config.yaml
num_hidden_layers: 14
hidden_size: 256
head_dim: 32
hidden_act: "swiglu"
positions: "rope"
rope_theta: 1730.0
bias: "none"
parallel_block: false
init_std_qkv: 0.0317
lr_head: 0.00714
max_grad_norm: 2.0
decay_shape: "linear"
batch_tokens: 32768
train_tokens: 160500000
Each number is 128 + 24 x the weight over its row's rms, rounded and kept within 0 to 255. Layers, rows and columns count from 0. The size above them is the row's rms in percent of the matrix's.

# layer 8 attention query, 256x256, rms 0.0867, rows 155-159,187-191,219-223,250-254, columns 0-127
size [ 81 111  94 102 106  71 116 101  92  88 122 105 113 105 107 103  94 121  89  95]
[[ 76 124 182 154 112 152 102 202  99 124 112 148 143  94 109 128 133 131 177  97 103  97 160 108 177 132 157 156 139  97  98 142 117  76 107  98 134 128 121 127  97 130 119 104 102 125 143 133 144 119  94 132 116  82  98 116 138 115 137  90 121 106 117 135 133  92 140 124 119 155 166 136 115 130 130 102 173  89  82 107 111 138  94 100 133 141 136 131  66 139  51 138 148 125 160 107 150 113 134 132  73 119  75 130 125 111 174  98 136 138 159 129 154  78  96 146 134 125 133 124 134  77 113 180 141 170 153 126]
 [141 141 108 144 147 129 187 100 103 131 146 135  86 168 125  98 140 118 149 159  97 148 124 135 140  73  92 119 149  99  82 149 118 140  65 146 142 120 143 129 133 192 149  95  89 119 130 128  99 139 152 105 158 156 126 148 115 145 128  80 111 188 177 153  68 116 150 120 109 106 136 147 104  98 135 150 129 148 161 123 156 115 133 118 157 123 147 138 107 149 195 142 133 131 143 112 136 190  99 150 114 160 116 135 164 127 109 116  98 163 123 137  81 151 134 163 133 141 162 120 124 112 145 120 155 108 123 158]
 [115 127 126 149  84 142 154 111  90 120 159 119  76 102 129 177 136 122 177 120 114 110 135 124 133 105 111 119 137 136 112 147 118 123 153 113 171 102 135 105 135 130 134 133 107 121 115 103 137 119 171 119 145  84 115 126 140 157 137 118 123 163 141 166 127 155 141 108 111  93 116 138 141 117 133 164 166 135 142 108 160 142 133 121 143 158 108 155  78 176 161 108 136 118 154 134 140 139 169 145 109 173 101 128 162 105 120  93 127 153 135  99 114 103 145 132 112 138 145 134  88  87 102 151 156 153 135 133]
 [139 100 140  96  65 124 175  95 109 120 125 119 144 143 116 138 103 162 172 137 134  89 120 189 169 138 154 137 136 134 122 127  76  95 124 121 117 134 185 178 134 100 134 141 120 110 171 128  90  88 147 136 122 162  99 156 140 135  79  98 145 123 107 126 125 140 137 155 139 110  97 138 128 183 164 135 124  99 142 101 129 111 111 130 123 120 131 127 109 158 126 136 175 146 104 105  87 132 141  94 141 135 104 128  99 166  89 131 130 124 151 121 105 137 141  87 127 109 145 155 106 154 121 117  77  93  79 128]
 [155 126 110 139 151 128 115 132  81 151 120 114 152 113 122 111 144 161  90 132 150 131  98 146 137 140 111 141 166  69 109 141 130 160 195 107 123 143 111  98 144  66 106 146 109  98 113 125 190 140 103 161 133 137 165 118 167 153 143 172 128 101 131 168 166 132 106 112 123  64 130  94 145 125  94 105 124 134 118 111 105 120 103  79 126 176 109 106 177 115 126 126  96  77 133 136 142  91 130 115 153 113 136 141 122 159 157 146 140 154 154 142 109  74  83 119 146 103 170 141 112 132 104 115 107 127 127 109]
 [103 110 140 111 110 149 126 162 137 112 101  94  87 117 122 164 120 121 162 105 128  99 121 137 130 153 127 144 109 117 136 115 136 146  87 133 156 124 110 138 133 125 114 144 150 100 162 104 120 146 130 175 116 141 136 184 101 127 144  87 107 129 151 157 129 110  94 144  82 111 168 151 129 158 100 128 149 159 113 162 120 171 105  93 143 144 115 111  75 150 145 160 142 119 155 151 110 136 146 115  96 143 127 133 115 134 155 111  56 185 139 102 120 118 150 162 100 109 116 108 162  73  95  69 154 115 196 133]
 [ 77 140 150 138 124 126 149  93 119 136 116 147 103 103 135  63 132 141 193  96  78 147 174 117 174 134  89 119 122 134  93 118 121 176 130  85 139 125 153 113  89 145 141 157 108 145 130 134 114 130 164  91 128 100 127 127 160 148 139 118  78 176 150 111 104 127 113 105 123 145 134 117 142 114 105 128 116 117 136 148 166  89 102 114 153  90 148 133 148 108 163 137 121 135 139 114 104 149 118 160 149 117 143 130 161 113 137 130 136 159 140 167 130 163  96 132  95 150 145  82 123 145 131 126 171 100 133 101]
 [122 150 123  96 126 111 152 119 123 154 132 153  97 121 122  98 127 138 134  99  88 166 119 109 154 124 139 176 148 152 129 125 141 151 127 131 155 122 109 120  94 178 119 122 121 114 132 131 122 183 149 140 151 121 104 123 137 125 111  97  77 168 161 157  98  99 134 103  96 177 144 163 122 113 113 100 130  99 130 163 161 125 107 151 149  74 117 113 151 110 131 178 117 164 162 130  96 144 151 159 101 145 150 131 159 103 162 124 139 150 124 144 143 140 130 113 103 147 139  83 180 150  95 101 144  94 189  95]
 [111 129 122 108 114 131 135 165 103 105 179  89 133 126 117 149  99 104 145 160 162 105 147 120 115 171 121 135  80 143 145 144 143 130 137 138 136 107  94 137 166 146 116 148 126 143 114 185 134 101 104 134 112 126 112 170 126 151 144 149 151  64  90 142 165 104 110 153 107 123 152 132 124 164 111 150 123 128 179  92 112 126 151 116 114 121 136 113 143 138 176 144  98 162 107 121  76 147 118 104 120 163 131 100  94 133 102 119 110 127  87 160 109 133 108 146 170 137 146 133 148 140 149 112 131 106 126 149]
 [151 125 131 107 106  77 107 108 111  89 141 116 117 163 128 125 154 121 121 167 151 156  93 124 155 103 198 121 121 138 136  88 177 146 128 136 136 121 103 148 129 122 109 103 133 145 139  97 127 106 108 149 167 150 123 113 119 120 150 120 138 148 100 117 113 142 135 138 120 167 153  99 104 139 116 144 125 102 115 140 102  73 155 163 139 133 102 124 114 149 128 147 107 142 122 157 112 115 188 108 149 111 167 144 132 153 158 119 111 120 148 175 131 134  98 106 112 102 178 142 117 123 112 137 146  94 104 142]
 [138 138 116 131 127 160 123 129 126 123 147 110 174 127 125  95  78 142 154 131 125 139 182 173 119  98 128 122  81 142 159  97 127 119 172  75 148 107 134  92 101 165 151 132 136 128 146 110 118 114 139 109 134 126 108 124 114 120  93 143 107 143 141 113  96 127 155 119  85 134 143 161 151 169 144 141  89 160 111 124 131 144 132  86 123 105  83 184 100 102 128 100 118 104 151 153  80 157  87 149 111 159 120 111 141 108 147 103 118 163 126 104 101 147  98 166  83 135 109 116 151  95 140 139 163 149 134 132]
 [145 120  88 142 112 185 163 114 102 101 147 117 111 113  75 131 140  97 174 166  97 128 113 118 149 133 124  93 134 112 120 124 140 168 101  89 138 102  74 141 147 137 104 118 116 161 121 102 135 125 130 138 168 117 145 115 114 138 142 101 128 163 139 116 118 112  98 109 142 130 139 103 110 115 179 127 127  85 118 113 135  96 118 116 106  99 145  86 129 115 118  91 139 143 122 111 156 119 156 156 156 130 133 135 159 118 171 129  93 154 163 164  98 142 109 118  95 128 109  92 120 148 138 141 163 143 106 109]
 [137 119 119 105 152 194 131 120 167 108 156 146 116 106 113 109 116 114 150  97 119 149 128 171 120 116 115 124 104 155 137  94 133 134 149  95 187 147 103  86 127 158 117 145 126 136 132  90 124 135 122 113 104  71 119  80 111 134  82  91 111 154 143 164 104 137 135  96 136 164 118 132 169 137 141 144 108 145 108  87  98 129 137 152 121 123 125 143 119 105 112 113 134 115 172 121 122 142  93 156 103 149 137 119 142  79 155 126  99 105 125 111 129 134 121 131 119 111 122 126 131  82 153 153 180 136  90 106]
 [129  98 175 125 165 125  84 142 127 147  89 133 121 141  94 104 119 143 121 142 147 128 112 155 101 164 122 181 107 115 147 157 121  90 145 139 115 115 127 149 169 157 145 123 150  95  90 132 120  96 166  81 165 161 127 122 162 141  82 153 155  98 102 163 158 151 124 151 121 119 128 113 118 166 137 111 127  90 168 133 118 102 136 154 103 116 139 101 112 144 146  93 132 131 135  77 144 136 122  97 139 122 127  93  85 109 130 102  61 107 109  99 135 158 151 104 132  87  65 122 159  96 125 112 123 138 109 116]
 [137 116 138 102 151 140 115  92 134  85 124 125 131  59  93 145 102 136  91 135 149 152 114 111 133 185 126 113 139 165 102  45 134 165 141 102 121 111  72 146 134 149 129 123 167 164 161  76 118  97 145 165 127 158 141 121 125 104 120 157 125 150 126 118 118 140 132 111  82 107 129  63 152 136 112 158 105 112 159 145 117  81 134 120 107 120 122 118 138 139 163  99 128 110 123 172 103 122 154 110 115 160 131 133 141 123 126 135 119 136  75 129 102 139 142 127  94 167 108 171 153 135 117 133 131 139 134  91]
 [135 153  88  68  59  93  96 168 126 111 123 156 164 149 134 147 117 146 136 159 142 153 120 139 118 202 144 140 106 139 146 154 117 109 164 130 137 114 150 126 129 136 118 169 170 156  95 146 107 116 139 140 105 125 170 130 112 123  99 140 155 103 146  93 139 109 100 169 145 100 105 149 162 163 133 131 138 124 148  91  92 146 116 147  76 104 144 130 143 120 112 121 119 142 118 104 122 127 151  75 128 138  72 125 103 126 123  94 126  82 155 166 130 172 109 141 148 131 153 135  99 138 120 151 110 149  88 119]
 [104 130 157 101 129 142 151 139 123 102  93 126 123 137 131 116 145  90 134 142 122 135 168 126 152 155 127  98 126 132 136 135 106 120 126 143 137 148 109 121 102 147 149 120 129 145 122 113 112 156 139  91 132 107 169 149 149 148 146 110 121 154 137 119 123 151 117 140 101 110 114 152  96 125 184 172 131 146 115 100 135 143 127 129  96  87 132  88 150 128  79 173 145 135 150 160 129 139 131 143 115 132 115  91 137  89 137  92 151 100 105 155 171 140 104 123  98 161 108  99 110 123  74 104 113 157 123 166]
 [137  76 148 163 133 139 166 116 161 147 116 127  83 106 125  77 135 142 137 131  99 141 132 115 148 125 133 112 115 144 125 141 131 173  88 129 166 134 101 177  95  96 127 151  84 152 141 102 121 164 156 162 118 117 106 107 137 128 126 129  96 157 160 135  72  96 114 128 122 130 135  91 114 100 131  99 119 103 128 150 159  96 129 122 154 126 135 119 138 120 126 123  98 117 138 116 119 143 141 154 144  94 192 162 164 105 127 140 126 140 139 148 145 148 117 142  89 135 135 140 150 107 123 115 170 117 117 104]
 [138 138  87 140 112 160 151  95 124 146 142 106 115 103 125 122 136 115 137 129  97 136 129 118 133 123  97 110 141 145 114 176 144 159 120 142 153 143 106 110 116 114 141 160 133 125 122 130 151 158 150 140 158 132 106 134 132 154 128  86  97 152 128 144 130 129 172 111  93 116 170 102 102  97  65 156 122 104  77 157 137 107 102 114 150 135 143 130 120 124 114 154 132 128 134 136 153 134 159 173 143 118 147 151 158 126 108 106 120 168 131 124 162 116 105 106  79 143 113  50 125 129 124 100 142 139 132 132]
 [139 118 115 125 114 134  91 113 122 114  98 111 143 147 139 125 136 102  84 175 160  97 126 132 149  86 110 133 109  93 205 171 135 113 163 141  93 106 127 134 113 100 126 123 121 133  99 141 127 152 157 155 165 161  93 114 127 116  84 145 166 119 100 121 133  99 125 162 143 124 140 169  95 147 114 136 148  97 135 111  74 138 177 118 119  94 115 106 138 135 135 132 158 140  94 103  89 116 134 128 174  95 160  88  92 128  85 135 151 118 146 140 135 139 106 138 145  84 147 163  99 132 154 105 106 157 129 151]]
# layer 8 attention key, 64x256, rms 0.0865, rows 58-62, columns 0-127
size [100 143  86 175 102]
[[ 92  64 132 148 117 162 135 133 122 149 145 123  89 128 106  72 110 121 150 122  90 128 150 124 179  67 127 143 136 126 129 155 132 131  90 170 105 145 151 134 158 115  98 139 120 118 129 142  88 140 111  94 107 116 129 157 151 172 149  69 111 165 169 125 106 132 144 133 136 145 104 115 101 116 130 106 113 199 147 151 144  97 182 140 124  82 147 110 123 123 155 122 172 118 126 146 115 160 128 147 144 132 137 132 151  80 181 152 117 102 132 122  99  96 137 156 153 132 127 103 108 122 125 120 167  99 134 156]
 [131 125  91 129 134 148 117 128 124 119 132 146 126 134 126 118 166 130 192 120  85 138 142 114 165 124 124 115 145 124  80 128 146 167 123  97 170 136 109 116  95 142 141 105 125 140 165 126 125 130 138 151 157  81  88 102 123 127 157  99  88 187 142  92 116 142 148  99 119 155 106 102 141  73 143 102 127 149 119 100 164 123 133 143 139 120 131 136 126 121 155 147 114 100 138 136 141 139 159 161  93 107 109 124 193  67 142 128  85 137  97 151 131 147 102 127 121 162 136  98 130 126 164 162 166  90 124  99]
 [159 130 126 117 161 149 126 129 110 154 159 107 130 143 150 126 116 136 122 142 140 122 153  75 104  90 158 165 177 141 136 155 102 116  89 155 100 129 112 141 132 123 122 123 169  89 106 145 117 130 135 121 111 138 118 167 142 143 157 126 132 133 138 112 160 129 147 137 136 117 140 121 113 135 143 161 117 172 150 164  99 138 188  91 146 110 101 108 119  93  87 138 120 121 131 173 126 144 110 144 110 128  98 114 126 108 156 106 127 117 133 139 139  71 145 114 146 127 161 124  83  78 138 182 115 150 184 117]
 [116 148 136 118 132 109  72 136 136 134 138 132 154 151 135 128 131 149  97 157 186 123 142 151  83 155 178 131 113 130 145 120 115  99 131 124 103 137 127 147 120 121 131  96 144 136  88 128 139 120  90 125 116 142 109 153 111 120  91 171 180  78  95 112 162 118 114 154 132 130 109 136 137 184 154 135 159 136 141  99 103 124 129  97 116 162 163 110 119 144 131 120 113 140  98 121 164 107 147  99 155 128  95 128  56 181 104 131 116 109 108 147 120 135 140 102 121 132 125 186 123 132 124 126 103 145 136 139]
 [140 159 132 137 163 161  95 130 121 109  97 149 136 112 100 147 150  95 146 125 116 107 134 140 172 114 115 135 144 123 112  61 136 130 150 104 154 138 124 128 109 111 119  93 112 159 149 180 106 172 122 127 151 124  85 114 102 124 161 138  88 146 181 165  98 126 135 115 134 120 175 149 168  86 134 123  85 119 107 172 117 136 107 173 150  76 101 144 144 136 139 143 114  87 115 158 164 141 145 106 103 141 142 137 149 128 156 136 128 161 161 113  83 129 106 125 128 126 122 128 135 124 112 116 135 162 123  99]]